From a checkpoint of a small transformer trained on Wikipedia.
Size: 8 layers, width 768, 12 heads of 64, MLP 2048 SwiGLU, 127M parameters.
Architecture: rotary positions, biases, untied embeddings, normalized queries and keys.
Training: a variant of SOAP for these matrices, 7989 steps.
Each number is 50 + 12 x the weight over its row's rms, rounded and kept within 0 to 99. Layers, rows and columns count from 0. The size before them is the row's rms in percent of the matrix's.

# layer 5 MLP down (transposed), 2048x768, rms 0.0844, rows 640-664, columns 288-383
099:39 44 44 44 34 48 43 50 54 50 54 46 53 48 45 43 18 70 56 72 62 54 55 37 53 27 55 50 25 57 51 48 36 57 66 27 22 58 40 72 53 46 32 47 50 56 52 55 83 18 30 59 43 54 37 49 55 34 57 61 54 55 57 40 39 49 43 54 73 60 70 47 45 34 58 53 49 44 32 35 62 54 49 40 52 53 46 45 43 35 56 44 60 51 42 48
109:47 71 36 35 29 57 61 49 51 53 58 55 44 57 70 59 51 53 64 53 51 50 43 63 46 29 53 36 61 42 59 50 47 52 44 56 54 52 47 30 46 64 52 51 53 68 57 60 47 23 48 35 46 53 48 65 47 62 51 55 70 52 39 60 47 51 50 58 44 68 33 50 51 41 67 36 35 55 34 21 36 56 51 44 53 63 48 73 46 33 67 50 58 31 50 25
100:52 62 42 55 61 61 39 49 46 53 50 63 55 44 57 45 19 46 40 33 52 53 18 46 41 62 42 37 71 34 61 55 59 57 55 77 42 39 72 44 60 55 53 50 54 46 52 55 57 57 35 16 65 58 60 46 62 61 73 52 57 28 58 45 46 55 51 43 54 64 47 51 68 59 35 55 62 65 44 58 75 43 46 32 45 54 42 29 52 32 50 38 28 51 54 28
102:71 45 37 42 35 58 58 45 46 41 68 33 59 37 80 47 52 38 62 45 32 61 45 39 48 66 35 58 47 50 52 19 38 52 57 63 39 62 51 48 43 54 67 44 49 52 47 32 49 53 61 68 46 68 51 37 39 47 64 47 41 33 57 41 56 56 35 26 54 44 42 50 53 62 62 32 49 51 60 33 58 45 42 58 42 59 59 42 42 39 44 63 33 59 58 53
095:61 38 60 56 51 42 50 55 40 41 34 51 32 56 34 56 52 38 52 45 67 59 23 69 40 30 56 60 53 47 69 41 56 34 55 23 47 38 45 69 51 58 33 37 67 64 50 47 49 54 35 47 41 56 47 55 40 51 65 47 34 40 28 39 61 63 43 44 48 57 44 55 40 44 57 74 58 41 36 22 30 46 47 43 24 31 66 74 47 30 41 57 49 51 61 58
093:58 36 64 44 47 62 59 50 56 64 54 53 51 50 59 55 53 37 58 54 35 58 56 51 60 52 51 52 69 40 46 53 61 47 19 46 46 43 30 25 52 60 36 56 44 52 56 60 36 43 48 65 42 64 58 33 57 62 39 53 60 45 53 49 48 58 42 61 33 99 20 45 63 48 68 60 46 38 40 40 67 35 40 44 53 53 60 40 65 51 44 48 47 63 46 39
100:66 50 40 67 53 33 43 58 54 63 25 58 39 48 45 42 42 61 52 43 56 44 59 46 54 18 49 65 46 59 73 52 54 36 57 66 43 46 54 42 12 62 45 43 57 56 51 59 57 68 41 48 59 39 58 51 51 44 50 43 60 53 65 66 51 24 43 16 48 51 42 50 35 48 54 55 38 66 41 61 41 60 64 48 75 58 61 50 30 51 69 34 30 46 49 56
101:50 57 44 45 63 58 41 70 45 54 55 44 65 39 40 60 61 70 53 32 33 39 50 52 71 42 61 42 64 43 49 41 52 53 38 41 73 56 64 51 73 42 57 39 41 45 60 35 40 57 70 58 54 35 55 66 68 38 39 66 45 61 54 62 58 32 53 62 64 52 58 44 57 66 46 45 68 52 37 49 60 52 25 42 31 54 48 52 55 42 45 70 46 45 31 44
108:41 59 47 52 52 67 35 38 59 64 30 60 43 51 40 52 69 38 78 70 53 48 38 59 52 59 15 69 54 36 50 44 69 48 39 53 64 42 76 55 65 69 60 50 57 35 45 46 47 39 72 76 44 59 45 49 47 62 43 58 48 49 58 45 52 70 66 54 44 45 47 42 57 54 43 39 46 37 50 70 61 17 43 32 63 52 46 46 58 61 49 80 53 61 38 15
101:63 53 57 46 75 41 42 60 49 54 45 53 46 21 47 43 37 45 84 59 59 46 40 44 41 42 56 38 72 54 52 51 36 49 55 37 37 50 49 42 39 58 43 40 58 55 47 72 46 55 41 51 74 33 53 67 49 47 39 56 55 49 62 65 36 36 39 54 35 64 43 57 49 37 41 61 63 45 61 48 47 53 45 53 47 61 49 46 33 66 47 53 51 61 59 44
090:32 53 59 74 39 72 37 57 49 41 32 59 55 63 56 28 43 35 55 41 47 47 67 61 38 74 30 37 57 53 08 75 56 55 36 50 50 65 29 56 54 54 48 64 54 39 50 26 31 64 73 56 51 66 59 54 55 37 57 49 69 63 33 53 60 52 35 46 40 44 46 35 36 51 37 34 51 42 50 42 51 61 59 72 51 71 53 39 55 50 55 54 36 72 66 40
099:49 50 58 55 38 43 41 62 65 45 39 63 33 66 40 56 38 41 56 37 48 60 25 65 51 51 54 68 58 62 39 48 58 42 36 41 65 56 54 43 49 51 49 57 48 62 48 40 53 49 59 44 69 49 57 50 32 67 36 45 36 48 51 48 47 68 45 48 34 49 38 34 63 48 41 56 43 32 51 37 51 46 41 42 40 53 69 47 46 51 52 51 61 32 54 34
100:71 69 49 25 52 46 44 38 43 54 57 73 41 48 49 41 52 56 42 71 46 52 52 59 60 37 46 41 65 33 51 59 68 40 52 57 61 24 42 50 48 36 37 42 61 53 62 39 57 49 67 17 55 31 45 50 23 46 56 49 79 43 64 44 51 58 49 54 49 68 42 31 51 61 40 61 35 60 42 28 36 38 45 50 47 72 55 58 60 45 25 46 52 40 58 57
107:50 58 71 59 54 47 40 37 58 69 66 56 40 44 48 58 64 69 60 50 24 43 66 46 62 59 36 39 51 77 53 50 38 33 44 27 64 38 44 35 52 69 43 63 48 66 54 35 55 89 40 49 51 60 48 62 57 48 66 67 60 46 44 24 33 45 63 53 56 72 58 51 45 46 39 45 37 59 50 52 35 55 60 51 49 29 46 43 59 40 36 48 53 54 41 60
103:57 21 41 55 50 44 70 60 55 25 62 45 36 44 40 45 30 64 38 23 41 43 45 27 61 50 47 59 36 50 26 59 66 47 45 33 25 67 47 43 73 62 47 40 68 66 49 56 64 41 79 52 44 57 53 47 42 50 37 39 43 52 47 46 49 34 42 58 78 57 61 44 58 39 60 59 63 47 43 47 62 56 64 47 63 43 58 67 34 38 52 70 45 64 58 60
097:64 61 56 42 55 39 46 34 53 31 20 56 42 47 43 77 35 47 49 40 44 55 73 51 58 36 52 53 60 34 46 54 63 59 60 53 50 51 46 63 37 55 60 62 53 63 35 55 74 52 68 52 39 42 45 45 43 53 39 36 43 65 44 54 73 36 52 46 66 33 47 29 40 58 58 86 58 49 49 68 58 51 38 68 45 49 57 31 56 51 49 44 46 50 67 69
097:40 39 43 46 53 59 67 43 51 46 41 32 77 63 37 42 53 61 46 60 39 34 41 69 15 41 57 44 51 51 35 35 47 39 53 51 58 42 39 41 25 63 61 48 64 63 59 52 48 53 50 47 46 40 44 66 48 57 57 46 48 50 72 38 51 59 74 49 57 65 57 54 69 38 52 49 66 58 24 30 48 37 44 72 55 41 49 77 59 44 68 42 42 76 53 57
102:29 44 49 40 72 73 49 39 61 34 46 49 60 38 52 40 50 42 48 72 58 50 33 45 65 53 56 34 67 50 61 30 72 55 61 23 39 82 43 49 69 71 55 55 36 47 31 44 31 67 40 68 54 60 47 56 58 43 43 57 61 44 56 70 37 38 36 44 56 72 47 60 58 69 61 51 60 56 61 39 41 62 45 52 42 41 41 52 62 32 26 64 41 44 39 55
108:58 74 37 45 48 62 44 50 51 47 49 57 19 43 71 59 62 56 67 50 44 31 52 60 56 34 47 43 40 57 50 62 35 62 37 36 49 33 50 58 49 35 39 49 28 74 54 54 44 39 34 45 44 59 45 48 55 68 50 42 34 57 57 61 28 62 66 48 44 53 40 47 30 59 34 65 50 67 47 65 63 47 35 56 60 53 40 35 62 77 53 57 64 57 47 40
096:51 68 61 31 30 47 33 54 45 33 49 59 52 36 45 48 38 55 63 30 48 45 51 70 49 48 27 56 58 59 35 67 51 45 42 53 76 62 30 48 59 53 42 62 28 58 53 62 39 60 42 62 47 51 40 43 44 50 46 64 60 49 57 41 74 71 44 46 45 60 65 39 60 50 46 42 54 52 60 49 35 46 48 57 35 58 55 58 47 41 51 62 62 48 39 46
105:48 57 71 52 48 33 63 35 58 63 60 52 54 82 53 75 28 56 44 27 59 56 21 62 25 50 70 74 46 42 26 49 48 49 56 70 52 41 45 52 50 59 39 64 43 43 22 58 45 48 67 56 60 50 37 44 45 64 51 44 42 58 53 39 43 46 57 62 56 41 43 49 49 67 48 64 61 42 48 35 64 62 54 49 39 58 35 56 75 51 40 52 53 50 34 34
089:35 58 56 16 45 61 42 56 50 68 48 56 52 42 39 41 51 53 37 62 44 60 38 38 36 75 41 39 34 47 45 65 55 27 58 44 49 62 39 45 46 56 41 25 53 50 43 63 50 62 50 64 38 62 45 63 55 44 55 53 31 43 44 52 26 45 48 54 48 65 43 43 64 42 47 28 56 48 52 40 53 60 48 46 29 46 44 45 52 57 59 65 19 56 53 55
098:36 52 61 38 52 46 49 55 34 52 51 60 33 39 25 40 54 30 62 59 55 51 56 23 51 63 52 81 55 53 27 38 47 69 52 54 44 56 36 64 68 59 50 45 47 42 35 44 34 59 67 83 56 76 34 30 47 46 45 43 38 58 50 44 30 61 41 39 62 48 61 57 52 59 59 44 43 37 64 41 63 51 52 44 40 67 45 23 37 41 42 62 48 58 34 44
100:41 69 53 45 29 64 46 53 72 53 62 60 63 46 61 60 40 45 49 71 70 39 38 43 42 56 52 57 59 41 58 51 55 63 69 40 61 40 37 59 69 56 49 43 43 93 46 44 42 42 41 43 30 57 45 38 39 32 61 36 33 51 42 61 49 66 75 57 58 40 68 56 54 73 49 40 40 59 32 50 68 70 61 44 66 39 40 51 47 72 57 73 40 31 50 39
109:47 51 61 47 45 43 28 46 62 45 36 56 45 60 72 61 37 60 39 52 64 32 49 46 46 33 38 32 55 44 49 37 58 52 43 55 53 58 62 58 49 35 52 18 67 40 51 48 43 69 83 66 74 57 62 50 58 66 44 67 54 77 59 62 76 36 36 42 42 55 45 49 43 34 36 56 71 42 71 57 63 48 63 39 72 37 61 63 47 46 58 51 42 38 68 45
# layer 5 MLP gate, 2048x768, rms 0.0819, rows 641-664, columns 288-383
125:34 45 41 48 79 52 55 61 54 61 44 47 51 58 46 45 63 51 53 62 65 41 43 49 29 55 47 50 41 58 55 63 69 59 24 45 52 35 63 61 61 53 62 47 36 39 69 64 70 19 62 57 50 50 34 78 55 58 72 16 49 43 54 48 51 62 41 53 19 58 45 34 71 34 37 33 71 59 47 47 24 67 27 39 52 48 60 55 44 48 46 54 50 45 58 66
098:53 37 55 58 39 43 50 61 50 38 65 31 52 43 54 67 71 49 46 47 60 38 68 35 38 58 53 47 45 56 38 23 30 54 33 44 58 56 16 69 38 63 55 35 51 60 41 48 56 37 42 58 30 54 17 49 54 61 34 57 46 74 49 47 46 54 60 55 56 52 68 56 55 51 52 56 35 38 58 58 48 54 65 74 67 49 62 65 43 36 64 67 66 43 44 74
099:49 36 62 51 68 60 66 72 30 68 34 41 51 48 52 57 54 46 58 39 59 56 48 58 66 47 47 45 54 53 46 29 49 69 41 35 48 46 50 61 46 52 53 65 49 60 50 54 63 40 47 65 48 44 28 34 49 49 59 45 46 37 49 23 74 62 43 55 48 46 46 51 60 35 47 60 66 53 70 45 32 47 62 61 57 41 52 50 57 46 48 61 37 48 51 46
103:59 59 29 68 57 41 56 56 53 36 62 50 52 42 53 58 61 63 41 55 50 46 59 53 32 49 70 36 35 48 45 61 55 62 45 76 32 73 41 67 39 47 86 53 39 47 47 68 61 51 43 56 63 33 51 59 39 63 40 57 61 67 60 41 42 49 67 53 38 42 36 60 54 56 37 31 64 52 57 43 55 42 45 67 58 64 47 46 60 61 36 50 46 37 55 61
101:36 52 70 58 41 59 52 66 48 65 59 54 27 39 41 40 62 59 26 54 20 58 40 35 67 67 42 45 46 37 41 68 46 56 68 31 53 51 55 53 49 63 40 42 67 53 58 46 41 60 58 45 69 40 60 50 52 51 36 46 54 77 45 70 37 58 47 56 37 27 64 57 52 47 58 50 55 41 33 59 64 43 60 40 29 52 58 56 54 44 60 59 47 56 52 44
093:52 68 46 47 49 48 58 41 76 34 58 24 61 65 57 39 38 55 47 46 33 44 39 59 40 60 66 56 91 31 43 41 48 58 68 56 51 64 48 55 52 46 55 37 32 55 59 49 45 47 43 53 39 27 49 57 44 46 57 36 57 64 32 53 47 72 53 50 52 52 44 45 37 33 46 41 54 73 42 45 51 55 17 58 63 53 47 66 44 53 60 58 53 54 68 49
100:47 58 57 57 57 41 48 42 34 54 54 60 63 39 59 60 58 55 35 51 31 43 71 45 72 33 57 47 53 19 43 40 48 55 43 41 77 39 54 43 50 47 36 49 24 59 72 50 59 63 36 50 64 41 54 47 73 57 44 51 29 48 57 45 53 44 71 55 34 44 50 69 63 43 49 39 54 59 46 76 45 42 61 44 38 59 69 51 47 52 46 44 30 56 45 53
105:58 57 55 63 36 60 52 60 42 36 49 46 55 38 56 56 52 77 58 55 35 52 55 30 48 63 46 61 72 49 42 53 61 23 53 58 53 50 48 48 43 38 50 41 57 26 41 49 50 54 57 55 32 38 57 23 55 82 66 63 64 16 19 56 57 50 61 66 36 43 37 65 52 50 75 38 57 51 38 54 50 30 42 61 62 36 23 32 45 63 58 56 51 51 61 52
095:56 60 67 53 65 62 58 17 42 54 70 42 46 36 40 40 68 61 34 68 59 58 39 54 55 44 52 50 65 41 16 63 42 55 45 63 29 42 65 31 69 49 47 63 21 37 45 42 38 66 37 58 54 33 50 42 48 56 67 38 48 45 47 47 60 41 54 41 45 52 37 40 53 28 73 62 80 48 41 62 45 58 59 51 63 56 48 54 37 65 54 29 46 40 61 62
094:60 52 56 90 52 29 44 44 40 42 52 49 41 64 34 38 47 59 47 48 73 46 70 46 49 64 43 41 65 61 47 71 65 52 41 52 32 72 42 32 63 37 35 52 51 46 31 37 42 41 46 45 62 43 76 52 53 52 60 58 42 69 64 56 55 69 24 54 38 48 60 45 50 33 73 46 42 31 44 54 43 65 52 49 47 62 52 43 65 61 42 65 54 58 50 54
096:38 55 62 63 28 66 51 31 59 50 44 44 16 60 54 46 70 36 76 51 63 47 43 46 50 56 52 56 30 50 44 38 44 38 39 40 42 40 57 45 28 71 45 27 55 33 75 43 73 45 61 59 54 42 68 52 52 53 23 48 64 44 59 46 46 34 44 53 52 48 77 49 64 71 61 49 51 61 34 39 64 50 49 55 50 34 68 63 50 48 34 45 53 32 52 63
096:56 44 44 69 44 49 41 60 33 52 42 40 51 42 37 39 63 61 41 55 74 41 55 33 72 65 51 46 57 39 44 53 38 45 61 55 43 33 66 46 50 50 53 44 29 61 42 62 47 46 38 47 43 40 50 38 46 57 58 61 46 76 40 21 66 34 50 63 60 69 45 64 55 42 62 40 51 57 75 70 41 61 54 46 65 49 31 59 46 47 48 49 61 45 62 61
105:62 45 51 35 58 56 51 35 54 50 55 77 42 44 50 46 49 47 59 58 54 57 35 83 44 39 66 50 62 49 55 79 36 57 57 52 37 56 40 46 47 51 48 32 28 28 62 80 45 53 52 71 55 55 53 36 39 41 47 56 58 48 46 49 37 54 54 54 43 52 62 47 52 33 65 62 53 49 26 60 28 49 37 48 39 35 56 55 56 69 62 39 63 63 64 83
107:67 47 41 68 44 42 41 36 44 43 52 48 12 53 48 64 53 52 33 49 58 45 44 55 62 72 64 63 66 35 62 30 35 43 40 75 67 47 36 42 61 46 50 55 43 51 34 57 58 44 50 35 43 65 24 40 44 36 71 49 66 37 42 67 37 52 42 36 66 29 51 50 61 42 50 48 49 53 47 42 56 37 47 65 60 00 33 57 43 58 40 46 32 53 63 41
100:54 58 52 59 57 43 44 44 30 69 67 31 54 27 38 56 70 50 29 54 43 65 50 35 46 70 82 45 27 51 40 60 47 60 35 46 40 43 47 60 55 42 36 70 50 58 43 34 70 56 45 45 58 43 29 48 30 37 38 41 39 31 39 84 45 42 32 48 57 54 44 58 27 52 42 44 39 55 35 68 57 57 55 53 56 38 56 62 55 51 48 32 51 47 35 49
101:61 65 45 74 40 67 51 63 49 47 38 52 58 45 51 58 54 60 39 49 60 43 54 55 42 64 44 47 46 61 36 52 39 40 20 37 52 43 42 32 65 57 55 52 57 50 35 65 59 61 48 72 50 81 46 46 41 56 51 66 33 24 61 44 57 37 46 16 32 72 58 29 75 52 52 55 43 56 42 50 51 68 39 60 58 41 51 49 43 50 64 48 64 76 59 45
098:62 24 31 40 61 41 58 47 27 45 40 35 46 29 28 54 49 53 44 49 55 29 16 57 35 34 47 62 57 24 40 46 39 58 63 36 57 61 59 49 28 39 58 40 54 33 32 38 44 61 46 54 57 51 56 49 62 77 29 45 35 60 57 38 44 51 30 47 46 53 59 41 53 64 39 45 49 50 44 62 60 46 56 50 44 46 38 53 26 56 58 44 61 56 36 80
105:45 67 80 47 58 35 76 50 60 39 62 58 49 63 49 42 44 53 44 40 28 24 62 51 34 44 46 59 45 42 27 32 28 60 58 51 48 57 54 42 35 30 59 56 55 53 42 50 42 52 48 65 72 32 35 69 55 82 22 38 73 63 23 50 39 26 33 73 62 44 61 51 54 40 27 42 53 63 68 50 50 42 71 54 51 39 71 44 62 55 44 46 65 40 34 51
101:58 58 26 52 42 53 58 38 49 54 44 49 40 47 12 47 54 46 42 41 56 58 57 43 16 49 46 56 77 41 23 62 31 38 49 22 41 32 56 55 46 68 37 28 46 49 41 48 34 62 46 50 38 38 50 56 49 61 49 39 54 39 68 39 64 56 62 59 72 55 36 32 54 42 42 52 42 43 50 51 48 62 50 47 37 69 45 20 61 53 44 69 59 41 46 61
100:50 38 76 73 64 54 67 64 48 56 64 58 44 35 51 72 50 42 59 42 56 50 78 33 51 60 53 46 63 30 39 37 44 50 40 37 71 54 56 40 54 71 50 50 65 19 36 58 51 48 41 40 60 36 62 33 45 32 43 44 47 49 44 51 59 39 54 53 52 41 48 51 31 39 50 55 35 54 66 42 48 42 46 45 46 30 24 18 34 43 58 53 39 49 67 51
105:59 58 50 51 32 50 36 48 66 64 29 46 65 59 43 38 65 55 51 47 48 54 44 38 33 58 35 66 39 57 52 43 31 31 59 44 43 58 63 46 58 61 63 31 68 75 56 37 54 59 58 58 39 61 44 38 69 33 31 33 54 38 46 66 72 40 51 74 45 57 63 24 50 62 62 27 42 47 68 49 88 34 51 25 66 44 47 44 29 67 41 49 21 38 48 58
094:65 38 45 52 44 31 49 52 37 54 34 58 44 37 42 65 47 64 45 40 60 32 54 49 30 62 35 50 65 35 42 45 42 58 69 26 56 74 56 53 27 50 51 46 58 74 60 24 67 47 63 68 50 43 64 33 44 42 56 48 51 54 61 55 61 64 61 71 43 50 55 32 54 46 38 56 40 52 55 53 34 42 52 37 22 49 61 57 53 49 65 40 44 67 73 33
097:66 31 47 59 27 45 48 21 41 52 36 48 59 51 57 49 57 39 56 41 47 44 38 54 47 39 24 53 42 26 32 51 57 66 61 44 49 53 38 37 69 54 63 60 57 46 61 56 35 42 59 44 72 62 49 61 42 66 49 35 56 38 66 51 47 76 48 57 27 37 59 37 42 38 60 61 57 52 47 42 60 55 38 47 61 53 52 48 65 69 53 58 70 18 68 46
113:41 60 43 60 46 60 57 35 43 64 41 29 62 67 39 46 39 41 52 51 38 54 62 37 38 37 46 55 64 47 64 84 46 43 60 50 49 53 51 40 57 36 53 56 37 49 44 53 49 40 31 41 48 63 34 66 30 52 49 37 78 42 33 57 23 56 50 41 65 52 47 33 46 53 70 46 69 32 31 49 48 78 39 31 56 40 50 32 61 62 37 59 68 44 40 40
# layer 5 MLP up, 2048x768, rms 0.0863, rows 641-664, columns 288-383
119:33 71 56 36 60 48 44 63 55 51 45 69 57 58 41 34 58 10 38 45 52 48 48 43 44 36 41 46 45 52 57 46 54 55 40 50 42 41 46 54 71 37 43 60 49 55 46 62 42 53 75 61 47 59 61 58 33 60 61 46 45 53 50 68 47 59 69 68 61 46 44 65 38 36 36 35 43 44 63 64 47 36 30 49 69 40 69 42 45 53 67 36 34 72 42 46
095:36 48 66 56 44 75 39 28 42 64 48 61 42 53 45 46 48 64 62 42 66 29 47 39 35 52 44 50 53 69 62 48 45 43 47 64 23 53 57 70 47 47 61 20 59 53 66 51 36 50 42 32 52 70 60 60 41 61 52 45 60 49 61 54 75 65 55 58 43 45 56 46 60 43 32 49 46 52 57 55 50 35 56 44 38 31 53 43 64 39 46 54 40 34 35 44
105:43 32 48 65 62 49 32 29 43 56 37 46 37 51 41 39 63 45 22 40 32 56 55 41 61 41 36 45 41 61 46 31 52 45 49 49 54 33 52 42 36 47 46 62 33 61 47 31 58 44 70 33 31 62 32 58 28 39 32 59 50 62 48 65 50 54 57 63 54 52 41 74 48 57 38 59 69 44 53 14 59 49 30 61 57 56 30 64 31 45 52 51 48 51 39 71
100:65 38 64 57 55 59 40 49 42 58 49 72 51 56 48 36 39 48 56 50 70 55 44 39 32 53 34 47 47 60 54 61 32 34 23 44 37 71 53 52 52 55 54 51 50 38 53 75 66 41 59 44 55 63 50 58 46 43 29 52 54 66 67 35 42 33 62 53 66 53 52 33 73 58 49 47 67 68 49 59 53 59 49 47 36 68 36 42 39 53 64 63 63 41 49 49
097:51 38 52 39 48 39 22 47 61 50 41 46 56 40 49 53 61 36 68 51 29 64 47 36 49 60 48 45 52 52 51 52 73 56 51 35 52 54 58 32 49 81 33 50 53 37 63 61 59 39 55 63 30 35 43 39 46 72 41 55 58 42 56 52 27 60 36 78 42 71 51 39 40 48 39 54 31 46 47 54 69 52 41 37 34 68 43 39 58 65 54 57 66 40 46 47
093:42 33 49 57 52 48 62 50 49 57 32 55 39 24 36 33 44 51 54 67 54 12 48 72 49 31 51 54 32 50 43 67 53 43 52 43 52 77 50 47 58 52 43 33 56 53 48 52 51 41 51 37 47 51 66 51 74 70 47 53 56 36 26 21 45 29 54 54 46 45 74 63 46 70 61 62 62 65 62 60 66 37 53 62 50 46 32 61 75 57 29 58 54 60 46 45
096:48 36 38 59 48 43 28 68 38 71 42 44 53 34 42 68 72 64 70 41 34 42 59 32 74 40 59 60 52 26 28 59 60 31 34 47 60 41 55 42 75 40 49 55 47 48 53 32 52 57 51 41 52 37 37 35 45 57 52 78 45 38 53 69 61 32 41 50 39 36 63 47 60 58 48 46 55 67 61 74 60 41 45 49 57 51 43 37 47 37 62 46 40 62 42 53
129:45 43 41 39 57 40 57 30 49 64 68 63 67 58 61 64 52 60 38 57 75 67 52 72 50 31 67 30 36 55 40 47 46 50 77 52 42 33 54 46 56 52 30 77 46 59 49 53 26 42 47 44 64 58 31 57 66 43 41 45 51 64 58 49 39 44 57 56 51 61 73 58 44 38 43 49 35 46 52 49 50 66 62 47 43 54 55 43 47 29 54 62 39 31 28 59
106:47 48 58 66 52 60 51 32 60 32 56 39 21 41 36 31 69 52 65 31 42 41 52 56 42 55 46 55 54 55 43 52 40 33 40 52 51 43 64 43 65 58 51 59 62 51 59 50 66 54 31 49 50 51 48 48 51 53 43 34 56 62 46 47 53 43 45 44 52 83 44 64 30 49 69 70 52 26 49 57 44 68 43 54 60 56 49 50 48 48 51 50 55 36 63 44
095:34 60 53 29 42 47 30 51 58 44 47 65 62 67 72 36 42 54 55 62 58 44 58 21 55 45 57 43 51 59 68 49 44 59 54 48 46 40 60 61 58 29 62 61 41 33 38 66 40 73 41 58 56 58 50 55 62 61 61 50 52 53 56 48 58 45 67 70 46 68 46 44 56 48 48 57 41 38 63 27 76 41 51 35 29 48 50 51 42 62 41 73 65 38 41 60
094:44 71 47 38 47 60 55 41 47 36 35 63 51 61 24 68 53 45 43 68 56 49 47 49 26 32 37 52 31 48 58 54 49 31 50 27 38 43 62 51 28 60 44 35 63 57 75 63 62 40 35 50 53 60 54 46 47 42 32 47 67 61 45 16 56 77 39 61 46 35 47 53 60 62 61 41 36 62 35 37 42 71 59 59 63 36 27 63 36 33 25 42 57 42 50 53
093:57 49 39 73 44 61 41 43 47 69 42 58 42 44 45 40 58 34 45 60 55 48 57 44 54 60 55 53 68 56 52 60 51 53 84 40 59 35 46 33 38 40 61 53 55 65 56 44 65 39 25 64 38 39 63 51 45 33 54 49 44 53 58 51 60 33 53 35 53 31 39 51 39 60 45 67 48 40 64 51 42 29 43 33 64 41 33 57 50 58 57 47 57 55 51 39
101:61 59 42 47 63 36 42 35 39 42 41 48 54 54 57 37 55 47 64 68 63 65 50 38 34 48 52 45 56 47 42 74 46 50 68 46 68 58 37 42 48 61 43 42 58 56 79 73 41 50 53 35 45 69 43 47 44 50 49 73 59 48 46 42 56 44 47 64 55 44 27 56 65 22 48 42 68 54 32 45 71 21 55 56 26 70 46 79 76 58 57 59 48 67 50 74
103:49 52 26 30 62 68 30 44 16 48 60 51 70 36 44 45 49 37 33 37 51 46 42 58 54 44 43 54 62 56 35 54 41 36 43 57 41 45 45 51 42 38 67 52 57 34 40 56 53 36 69 57 44 55 51 56 46 61 44 50 48 49 41 35 58 53 47 59 54 60 52 45 46 47 68 47 54 42 55 46 38 46 50 38 53 61 55 43 52 41 57 48 53 49 39 45
094:43 63 57 83 28 49 45 40 56 71 54 50 49 58 87 48 43 42 45 40 64 45 56 31 64 52 57 53 75 47 53 43 46 40 43 31 62 66 60 42 75 39 73 35 57 54 37 60 53 54 60 55 51 45 44 29 49 34 74 46 55 41 29 53 44 26 40 43 37 35 39 58 42 50 53 46 60 51 57 36 50 28 75 24 28 31 49 56 42 55 55 61 45 38 64 81
095:50 51 49 41 41 60 66 61 47 48 43 66 43 30 32 49 41 40 33 50 57 37 45 33 33 68 50 33 54 41 46 38 29 48 24 65 60 43 54 51 26 48 64 61 60 63 39 22 47 44 35 48 39 52 50 45 41 71 54 39 40 48 53 63 66 59 50 63 50 59 66 54 37 50 47 61 62 34 51 52 32 49 69 62 48 71 38 66 50 54 56 47 62 71 38 66
098:52 51 50 46 49 48 68 42 66 55 64 59 44 37 49 50 47 44 36 59 51 69 50 43 49 61 56 52 18 33 58 48 45 27 64 35 35 58 48 39 69 61 53 77 61 43 36 41 59 50 74 48 61 56 37 59 67 34 42 48 44 49 53 63 33 26 60 51 26 52 75 39 60 56 37 48 40 50 64 38 49 37 34 26 52 64 49 42 67 40 64 62 51 31 54 51
103:36 64 40 52 39 36 48 44 61 37 48 53 47 43 76 67 35 68 54 58 57 64 36 60 49 57 55 49 52 72 48 56 40 66 37 57 48 38 43 50 41 61 29 50 55 58 47 45 68 49 51 70 62 51 58 51 59 28 56 57 46 86 41 48 49 74 49 37 44 58 26 47 21 54 44 40 38 51 56 67 55 51 50 52 62 64 41 47 49 75 48 30 48 41 34 49
095:33 56 66 69 52 59 45 59 49 44 46 57 59 42 53 44 74 45 60 49 68 48 81 63 44 46 57 58 39 48 47 39 66 45 49 57 69 38 46 60 58 53 54 67 51 61 37 47 37 47 26 47 59 63 50 55 42 69 74 50 59 19 51 67 50 42 45 56 46 64 64 62 60 53 66 55 52 46 53 52 43 57 41 64 41 37 72 49 35 66 51 64 55 28 41 31
107:51 43 50 57 34 44 44 53 50 38 57 47 65 59 48 77 70 41 36 58 56 53 54 63 60 66 44 70 63 56 48 57 47 43 28 42 45 66 39 50 57 70 42 53 45 56 26 63 35 38 63 52 54 37 27 48 39 52 58 50 44 38 33 27 47 59 67 42 43 41 50 61 64 46 66 45 24 54 63 45 58 65 55 44 74 38 46 61 61 36 46 39 45 59 61 51
092:45 39 34 59 56 67 41 53 64 56 36 50 49 47 39 33 57 53 37 39 49 53 56 42 53 55 84 57 79 41 51 55 77 56 57 59 59 23 50 60 71 46 43 75 40 48 23 45 64 42 69 61 65 52 54 44 41 47 53 55 45 41 38 37 51 54 36 43 61 62 48 45 44 45 35 55 49 51 45 52 37 51 28 44 49 65 48 81 69 43 45 61 62 40 62 38
095:30 58 49 57 37 17 44 50 44 45 61 54 46 62 43 40 60 44 55 42 47 58 57 54 56 84 44 64 53 51 41 44 55 44 25 41 49 45 39 66 60 59 48 34 66 22 41 54 50 43 56 72 46 40 55 58 52 56 41 54 46 68 64 53 49 58 53 27 52 23 59 65 45 44 39 43 78 54 47 47 50 73 66 57 34 55 40 47 50 53 68 59 60 56 62 19
097:39 66 58 59 51 48 23 42 64 62 79 48 48 50 43 44 49 34 47 50 60 67 49 75 50 42 61 31 74 64 52 67 58 71 42 43 78 65 48 63 62 58 56 42 59 47 38 56 47 35 62 81 38 33 57 43 40 69 58 53 42 49 34 43 53 71 63 74 68 51 56 52 42 46 53 50 45 67 42 47 48 58 35 50 71 37 48 36 39 59 43 63 65 37 66 59
108:55 31 71 39 48 46 34 43 64 36 53 53 53 58 49 68 41 59 58 70 53 67 46 58 46 59 44 40 41 38 57 59 42 52 49 54 42 48 32 87 40 44 39 52 43 52 68 38 69 47 48 28 60 63 63 52 42 46 66 42 59 54 52 63 62 42 55 43 59 50 44 45 31 41 34 48 53 44 64 32 65 57 28 68 42 56 40 63 58 31 49 55 43 54 61 77